{"hidden_size": 320, "num_attention_heads": 5, "head_dim": 64, "norm_eps": 1e-06, "rope_fraction": 0.25, "qk_norm": true, "init_std_qkv": 0.031, "init_std_o": 0.0073, "init_std_down": 0.00365, "optimizer": "muon", "weight_decay": 0.02, "train_tokens": 507700000}
Each number is 500 + 50 x the weight over its row's rms, rounded and kept within 0 to 999. Layers, rows and columns count from 0. Numbers have three digits each. The size before them is the row's rms in percent of the matrix's.

# q: layer 5 attention query, 320x320, rms 0.11, rows 67-113, columns 0-63
# k: layer 5 attention key, 320x320, rms 0.113, rows 67-112, columns 0-63
q67 139:460469456520515540480515464467479412533494512517526512468546487514460538493432498529467544399396540598595601497644561490592538505561534526415473484502529403539452470518524586503484433512436598
k67 113:408425506550626455571560616590480568526521554579520565515401437509487441477473434500435435455446456536501569504508513441535535555538466499518503540543519511525434533508552508507500388537543563
q68 108:462482541498499536432605499596443553619531582447510616568485551495586461504538451452421465500430475346573516441416552549499537552470516477514475459480565467440453471416490426501584572522534433
k68 088:482472511513600459560656508510493530470528527539561534468500540503438403504486463497435459477492484543442569448505486479571493556517467500506483461485478518496479471519433546435452454441471517
q69 141:496508452500461503457426522501490474647504486453533552504413619481448496513468478492484533469423549438578599434508627548583463508523484426457481575470517391487492468554525503519502497491500528
k69 105:496488446518542471566529586490477543551476556497510518480482475526435489526540498486468443456481454579372493533562525457535474587477499567405493535561503472518446389487460506446495486431519529
q70 100:457444515464464494487513509554578545570522501418519487588516490478487413477557530554399504530429465429593512418424561524558562656519443500546491362468443500498445497440434467497505443556551422
k70 096:515504466520563461531549510518410595479516452568587566437528508542474443539531473524489547454505431561433580449489513523560541568491491523490538559593486452474565405522428505430465411453510577
q71 101:412409487558460475544383519503542465548474543427537513461415567460453419480483561466418526565511587437505561512434605439480396496562418440497534521452437404520459506498409519449503507475452500
k71 074:488544479486535480537525501509489548579476517522552544447586444557470481509539495503516508525509396515420475518476562507623525522547561464416465578504531426473533416478449511461475468425555495
q72 113:455448491537478450536455526419546473499530536465454478418512491569466421529542581440474480581507531453519516534472542476495478514606439487520629472592478474539440476478446560379548485455526426
k72 088:508467494551628515472394512449464573512509489514562595368507489422496492419587577426513581516575519508442494488403529475506503532474445457430550474591447523510539468473446624472392533511470484
q73 084:444532501445484527482493543546498472548517524503564614527462489518568533528446451439605513409456536421601550483560521555540519543482569468482420479455550447498540515546537475485588601476488526
k73 129:426508498426496571456467531509567546579521535468484504528470434560543539455511450360572445490514537479508492489556494471449472524524584401525469509453572497534474562502580554528531536534498473
q74 101:543445461509465520571529471485490514507431408393494466576487458551450540511570447526508415485485600539479513429494542454486451394462539474474556492544423571562496528410491529501437488561534533
k74 098:590436537541510541544537471548533469527555475536506540498474492570584519484469388495527505474469507567541532489531449511471529337549454509463490395488484497554561545431533458601434442498452525
q75 101:518608456550479498483464553451534462535526510483489538402475397506567540533538493505437500442562619552471456549408379477507533524418468530487538500513470621459418453469472511533499478497564570
k75 099:362462524500534565494466415427454458404479550473539542477415612495518465483451489502506548513491470443583492547500435440499545477484396502575548536489491542584613499497435470481396519460498616
q76 098:398489581472474516415437498410584471617544548493457484454429539527481474577467468434466499402512526524483467460457497578471536563459454506561471499433489552471492474517512524479540614521539522
k76 099:582493534494498523471564492582595538530456428532493620526432502459495523527497433536451532454472554453490463456485552475528521472536462499491449558470506496542541425460454575436504514552554454
q77 100:523485568547537561573545446507467502358508544579463481501409547459452456474483410507472555533501523554535553519569510541528449504461530586544551558638492418498453502459467495545494507542504535
k77 100:589512493519436467526519500502523522413549450554521507485465463472501479461511585489524483512524559477507420562511536548571526445534562493444586524543478539450436489431523438548528582456417494
q78 101:518516547513464526568516488450453528488451418452578505524536514433491404433535463435499549546525493542410478442461380426541441408467439506489592514463458479502520436589393468447466519501546604
k78 094:505518498535459577577405575437527442471417448468468562473486465631444481501463541548526596519532475486530555474598456466546465466389498593523526520466505489499508441468496504485581514584413475
q79 094:501526414410507517460459555454428476501476480425554477443479508501500497496578428454494468565619508547494481547552418476453532572462509537421560515520450478461583503535434561449402483508556541
k79 106:483523431478427546590528475457542536479414513593638488410619516431459448548537478516499588502534510495547528511470557521575487559425469496435435539487508498531449409548484587444530517397527559
q80 090:485488473475545499593541518561557498497390554453577496447568466477461504590452472568564477533394591483492384544532514516514515527513505468493485553506527512520548463445471540510545629531528492
k80 097:507610615545567482439472466523478539569537520462474486445449526513500424541553525607570445516526516554477457531497479415505484515464540545526530424445641583520461475525526479432435508584468594
q81 101:576538393503546507496547547562529417448487514484511435534524518430503519532442533481616492506511460521582468593524513474503588398537474478473534477491454555454480556549502453570565547525591509
k81 094:477521565438499597500457510526446470499514472462558516497530522460514463543520553461542457495471541426404529469489498608498458561518492542525558481494437512462546557549469517588449469442577540
q82 099:511543403427458489560458498468550567438493473493497516419539396543499478522523447574575495458437535443474495502453444598523564528512461561535511438566488488398542489498576466453494588558554559
k82 094:538577566440475578513510525514484494522543533493596498512469446542578497500516509480523510497565522548405525542525480473529541563496546505473545521464536500477530402450468445455559516341478461
q83 096:522556582573432520483515434414441517479510558431431550537496538403525466465499562511481575508474460486515473451533517518466523426432428440478546471544475476507531420461482553475392528496453552
k83 096:420515463609468515456519465433458576499499505531444557482498571519508432552542496519500516541556447571510523520429516480472525479412457583437536529566512510474566473547541650547473491577508409
q84 092:533610563494424451549581500543520402540634520548611498458452470527645506578498453454573489460499452507487483528532506457473532559475483494496495578454500537473601466416515548390578544508568509
k84 095:460429447542488602426504483477534544454478579452481489472526531485498501504452490573460531464559547480575532520531543596541613499496500536544505513586485440520561498483537522379557496358473524
q85 103:540450438442534481570367511474542506495554508506449520343464558430512547440474440532512580502468536502531536481572521547539554500463574460465431498449478527469537523477475557553513487521446512
k85 096:537472530483486454491402474492456481415467508513539486539510484442487517416420475594444491498438460469579516490501450456415538466471577446455488522494570505498510541475584478524527611530517598
q86 110:521510541518569550436442517431463455459461466553467532425481481535475469399526441528601493525609522569439444579446461437507485517447498506494498604537474465499531520628484454470490538489463556
k86 104:518522554420471594502490405550440518466409431557569562379516456405584446549499509518568594585504558554440509480530491563482426450560458454440502485458524529457464464564438552473475538472540441
q87 093:446511496453476479484501548478385454581508436438490425574502593500539397497443482446525537439519479462507567441534580485536440369566501475519516517605496506514552587471540487590401470503493535
k87 091:580528495505498549481461558469485526504525464437507556533508554511507501397469557409480538428480450562574469531534449500444541371541435509461498512526573434483596480476482505514480580452506472
q88 098:462445514546519461413487383486524439510581514398387539542458507487579501611453499537560459581516550480475507489432538468518415567458466468475548534501533526500422489499504488576541491497440429
k88 089:427468556540493470536546605493494515522467475467415438509508432519493456485546476455487526563407445499493463491494535516463539438531531507591455457484542466487397665508545481454460459495567513
q89 095:488496487532580456488418428517554499499562533461529464487556449427484542451490517481537525570575530453501516552585478535368562524486451549584472488516577520496498512545451505487547544461452521
k89 096:441575497532504473588564493462347619538427488468537582542607454560516594501509470495603562542537550503569462532445518507533495442508551458527541435530526476510430452463474584549537500550567437
q90 098:520472564543526449417558449563557597540562462464439480463460549619527494429481514525410460466474509406546459553565548521484535524483465528506546469542482425569451568447476488599501503590525520
k90 096:507508410569517505398453422495513484523457444455429458543453536482516546538493497581443463473518397515468487548512453456509469540477469509424542575460537642553424541500523405514474504442443503
q91 096:468499457485544482535517488542513479515492458482484516472453511475437484570509477503503521518457423532474557467431462550437399480549503498465448514420429500495473462480464547416517547556515515
k91 091:508550485495556498410454546548460511454547434490555553550529417538502573447532454559528499526557589490536501484527500453518554392484512433503491480563461524483551495459518489516531445541474578
q92 108:494479498476543499501438448452482511464517419537466425535386450453478587354486619493486567525529473470505499536521520490521395430470516509521524457566437491583470566534565474638528455566512553
k92 098:558493508545480495452560429483479471463551574588505491447393434549559521479461576418428544511486431456493551473450521599515498471521469442442645492610435524529501535456499482400533469563461507
q93 095:489440541435605522369453465493573469539487510469506431453426527531450506489568423584385498574402499440547474445445460448462518543484541541518526495459420510401417548430490529587427564540473551
k93 096:561462546493451502560523540518526475461445548483460473557571545504488447493503449572450445484538499548484496475568483584551549599527557557589458568435533441523466467512461480412561527497473641
q94 100:513556418482455495508594454489523534574564477480506499430412484532515544496467535474491555527523487548484570454458505489447465475469534531590547498522492511560478494565563565509488488600538513
k94 104:504353452487526449454479436489450521588516548457532553438571559516490511465463475548486520500496518514577452541446519458512482461426488495398528483584471549549559539473400534528424548490544476
q95 096:412578545439488439517495493575452481417588450568549444413601571537497450511480514509502501524586515520492394604457565478435501482539554462582515481555494488526540464427458428472610400573497480
k95 095:568503496546536522560573523570514404397553482447478465471542485468532539537518513517453477541503480409573554495430547521491473484456523477542495576560474393436500443370426438406567467420534524
q96 098:431517529489509478516497454526596472557488501489582548487558394536555573591458499469475508476496545541478624548466537565398446499480525486534631502464489470549499545524492451509552564542491476
k96 098:439495538506550480481462562445549573480523466457502505510490599527510590498603411478523567461562592512461469544564477444420530407545515539550505552469451437447496451558477552449590517521495511
q97 098:543511575578469500539512491505453485506444497535403437439543468537419576430450415445525477480438446461542432492555448539500434545542560560465360582510463480532502459498441522461507505525460544
k97 093:434466556506447538580404495492493423480457546468562481483573500451501579555481436411469513477494494562562497504546496431492504574376489542525522489500485565522495563551607502538532619554543421
q98 099:496495560549447529600573462532536492491419487452449505422459408488501503491503426554590498487519488500570585469438522469492527517396404459489439564432504591553548571489494566482492445407563605
k98 094:542511581516515523464502473594521474454414455415529521611519557501487473523553396580444442544423499553602466522485585538546519485415472549475456410429505506461405443567473594544565556489491490
q99 098:450478572438518439523514498533506572541508440526487476554532385521573544455550449565591573535455492557586577565461621571487559468580588461483536492484507428512478515428515585560617404470489478
k99 099:494593549479577476526505503432467502474472438406488420528571515493549471465449535486440417581455390513552486533470563433549529440583613516504475419432501501525516534468498414449406417512422511
q100 095:485525528613452456484475605528518492440493495505529502449550554465539584473596578425538616434567439453509444573540473567557525490495525523582514481507510538486554463431479520509453555431493460
k100 101:490537534517498507471606563484506518463478397489539534498576481466494441591588493572517447422484498512487427522483474517487489331582490382499409489521492553512565456520488525446486567436472528
q101 095:388426493418457531467506478429490492520482487518532524585380454526430487491508456600442498512543444513485488479415523576479465568409362440487505526519483450447485538432548489501458552457532413
k101 094:459523538509537525449487410487556490530491510482561455455573509472492477523550471503487563586502444496442558432471508490518428531506521518584450510566435442537492490580520438395512532444378473
q102 091:595517458546489573536539547456531538559525460544485493522451525511542496617535458512559523474494556420483536498501464474567526459538427586556570540495467508493473589578497417459455461538498565
k102 095:512495538537540579470492576462607573461519515442457425485412478494467545500522626527461573397510492529450517517477444448495504580484487561477475571504561466539524510433527470465524527586548482
q103 102:423528449577517415443514477538597401464543482508472491470485492480581553475586566552439492500488472457446551582561478514574447481495499588495629483504514505474525535398433452463487533464445563
k103 101:506506540495524552594479486471472468529549519506561520493536564557603512554560516442390494602467478533548553472439563416436493443585467577572659476504560553465515450470489457497519577541533520
q104 098:523398510509566529501468482549566516544490561450446518461459477431489498352389467435443427512456570541573623566568528519512418507536461540531427540442495474577412524481532551508443561565444613
k104 093:481438561469456530426498520491554553432449501522413573510479526477534516452473457517531501483545444523592522499487522507513507462466393507540575466425489549531407541417532408537487509482474441
q105 095:493495446520457514489623488454529571483438619514471409473494507559452487553590389564536534490522557483571495530482478513436503481459505449513441571527405493430536514481482489485473543505489583
k105 095:580514546508519471511489532472467525372554462538492459335489587520503472572546558504581512544497613574446534492540464511503499440543504489523394513573443543405588517519505531434521551565541583
q106 096:544492532508534392486413471458481485505525539511479453478514475487517421586539552492547549560488466559562417508438520480557509549560450631549514468591489444512491444397425514566518421608480480
k106 096:431430465502533452490537553484484459392432451523467508517505530426452483452531432496546475530539516462434546520681444507514495510456466532453490466559436460520438423542447586474506538503548549
q107 094:533488496524426616475447466472491454473477506478496517466514532496411462534529528496573495539516508440550561496514478515454471447492471371491566489576524605494410540491521567469447390518508523
k107 093:471483525578511531507423528514611497334510566482608497431420568440474513479406465452413607452528432397551518510466498465523515466449491469537465584497432639424499514493446551446531556522530515
q108 098:505556502456508635528446514487412498536457476521586522447627474496490438517600457480516536534488534487527440444526545563458521437451497503636526503555552505536482450545483534480502557599490472
k108 094:455487548602453535535487472490402542487538418531433535453468541527547543435539548490616568461509525603471421488399456536499507499552476495506640440474533606522518455536506433496445504494521548
q109 097:504430486515501428462431400464546537476462410510478515510551560495444622531563442465500404424597462488483453544512484527490481474640491462477433395571527539462559556521533381463520515509481438
k109 104:504570469523455503500514504430434517523499561500508481535536590474513486415453552448453492499463413483525424451544526554473457328382421544451560501473506538446600413512524540485558424504511493
q110 096:453481440530497545558526542550510468577450502380397403509483500516396551509526439482471475541575639471452540397435517430517484528449462423463491508446501515517542537527452590515459536463551582
k110 096:498446512503501499528480539508517479598517499434503553463491658451519528416499552531463482556450525531412516486568444540435521534390485522455452476522476424479529558543623512417495652490492352
q111 105:517421493474485488552403486485529529551462544480506484529425486525394492471461483477418486516490480430489546511571404470439493474442438595573558600639452499537554602582469468495535479523464550
k111 093:538417623530430493529527436507470383426522547483507490478545539487458474515470467514459478456580614506577548518568443495429498400466535529564547465515508501371491462502483401444417438469523486
q112 102:535504482507496500548478421501554508448536435484527598565504527518584484452492451492575475397592533472508357544549505548399491503469549543473489434453546539479504517545581513540558517593502457
k112 106:469507477488463456486508411495506469610491483415564541494542460504490499514550470551567469463576501512486461526489499490523485552487529429511418628459471502533531525531554592451585406496520582
q113 103:467567486556482404441499520523453536478466549552526537549502472544502456547429519438504528573559441453555470594465477491455515500501599457521530477555481494543598487505398473412531580567495519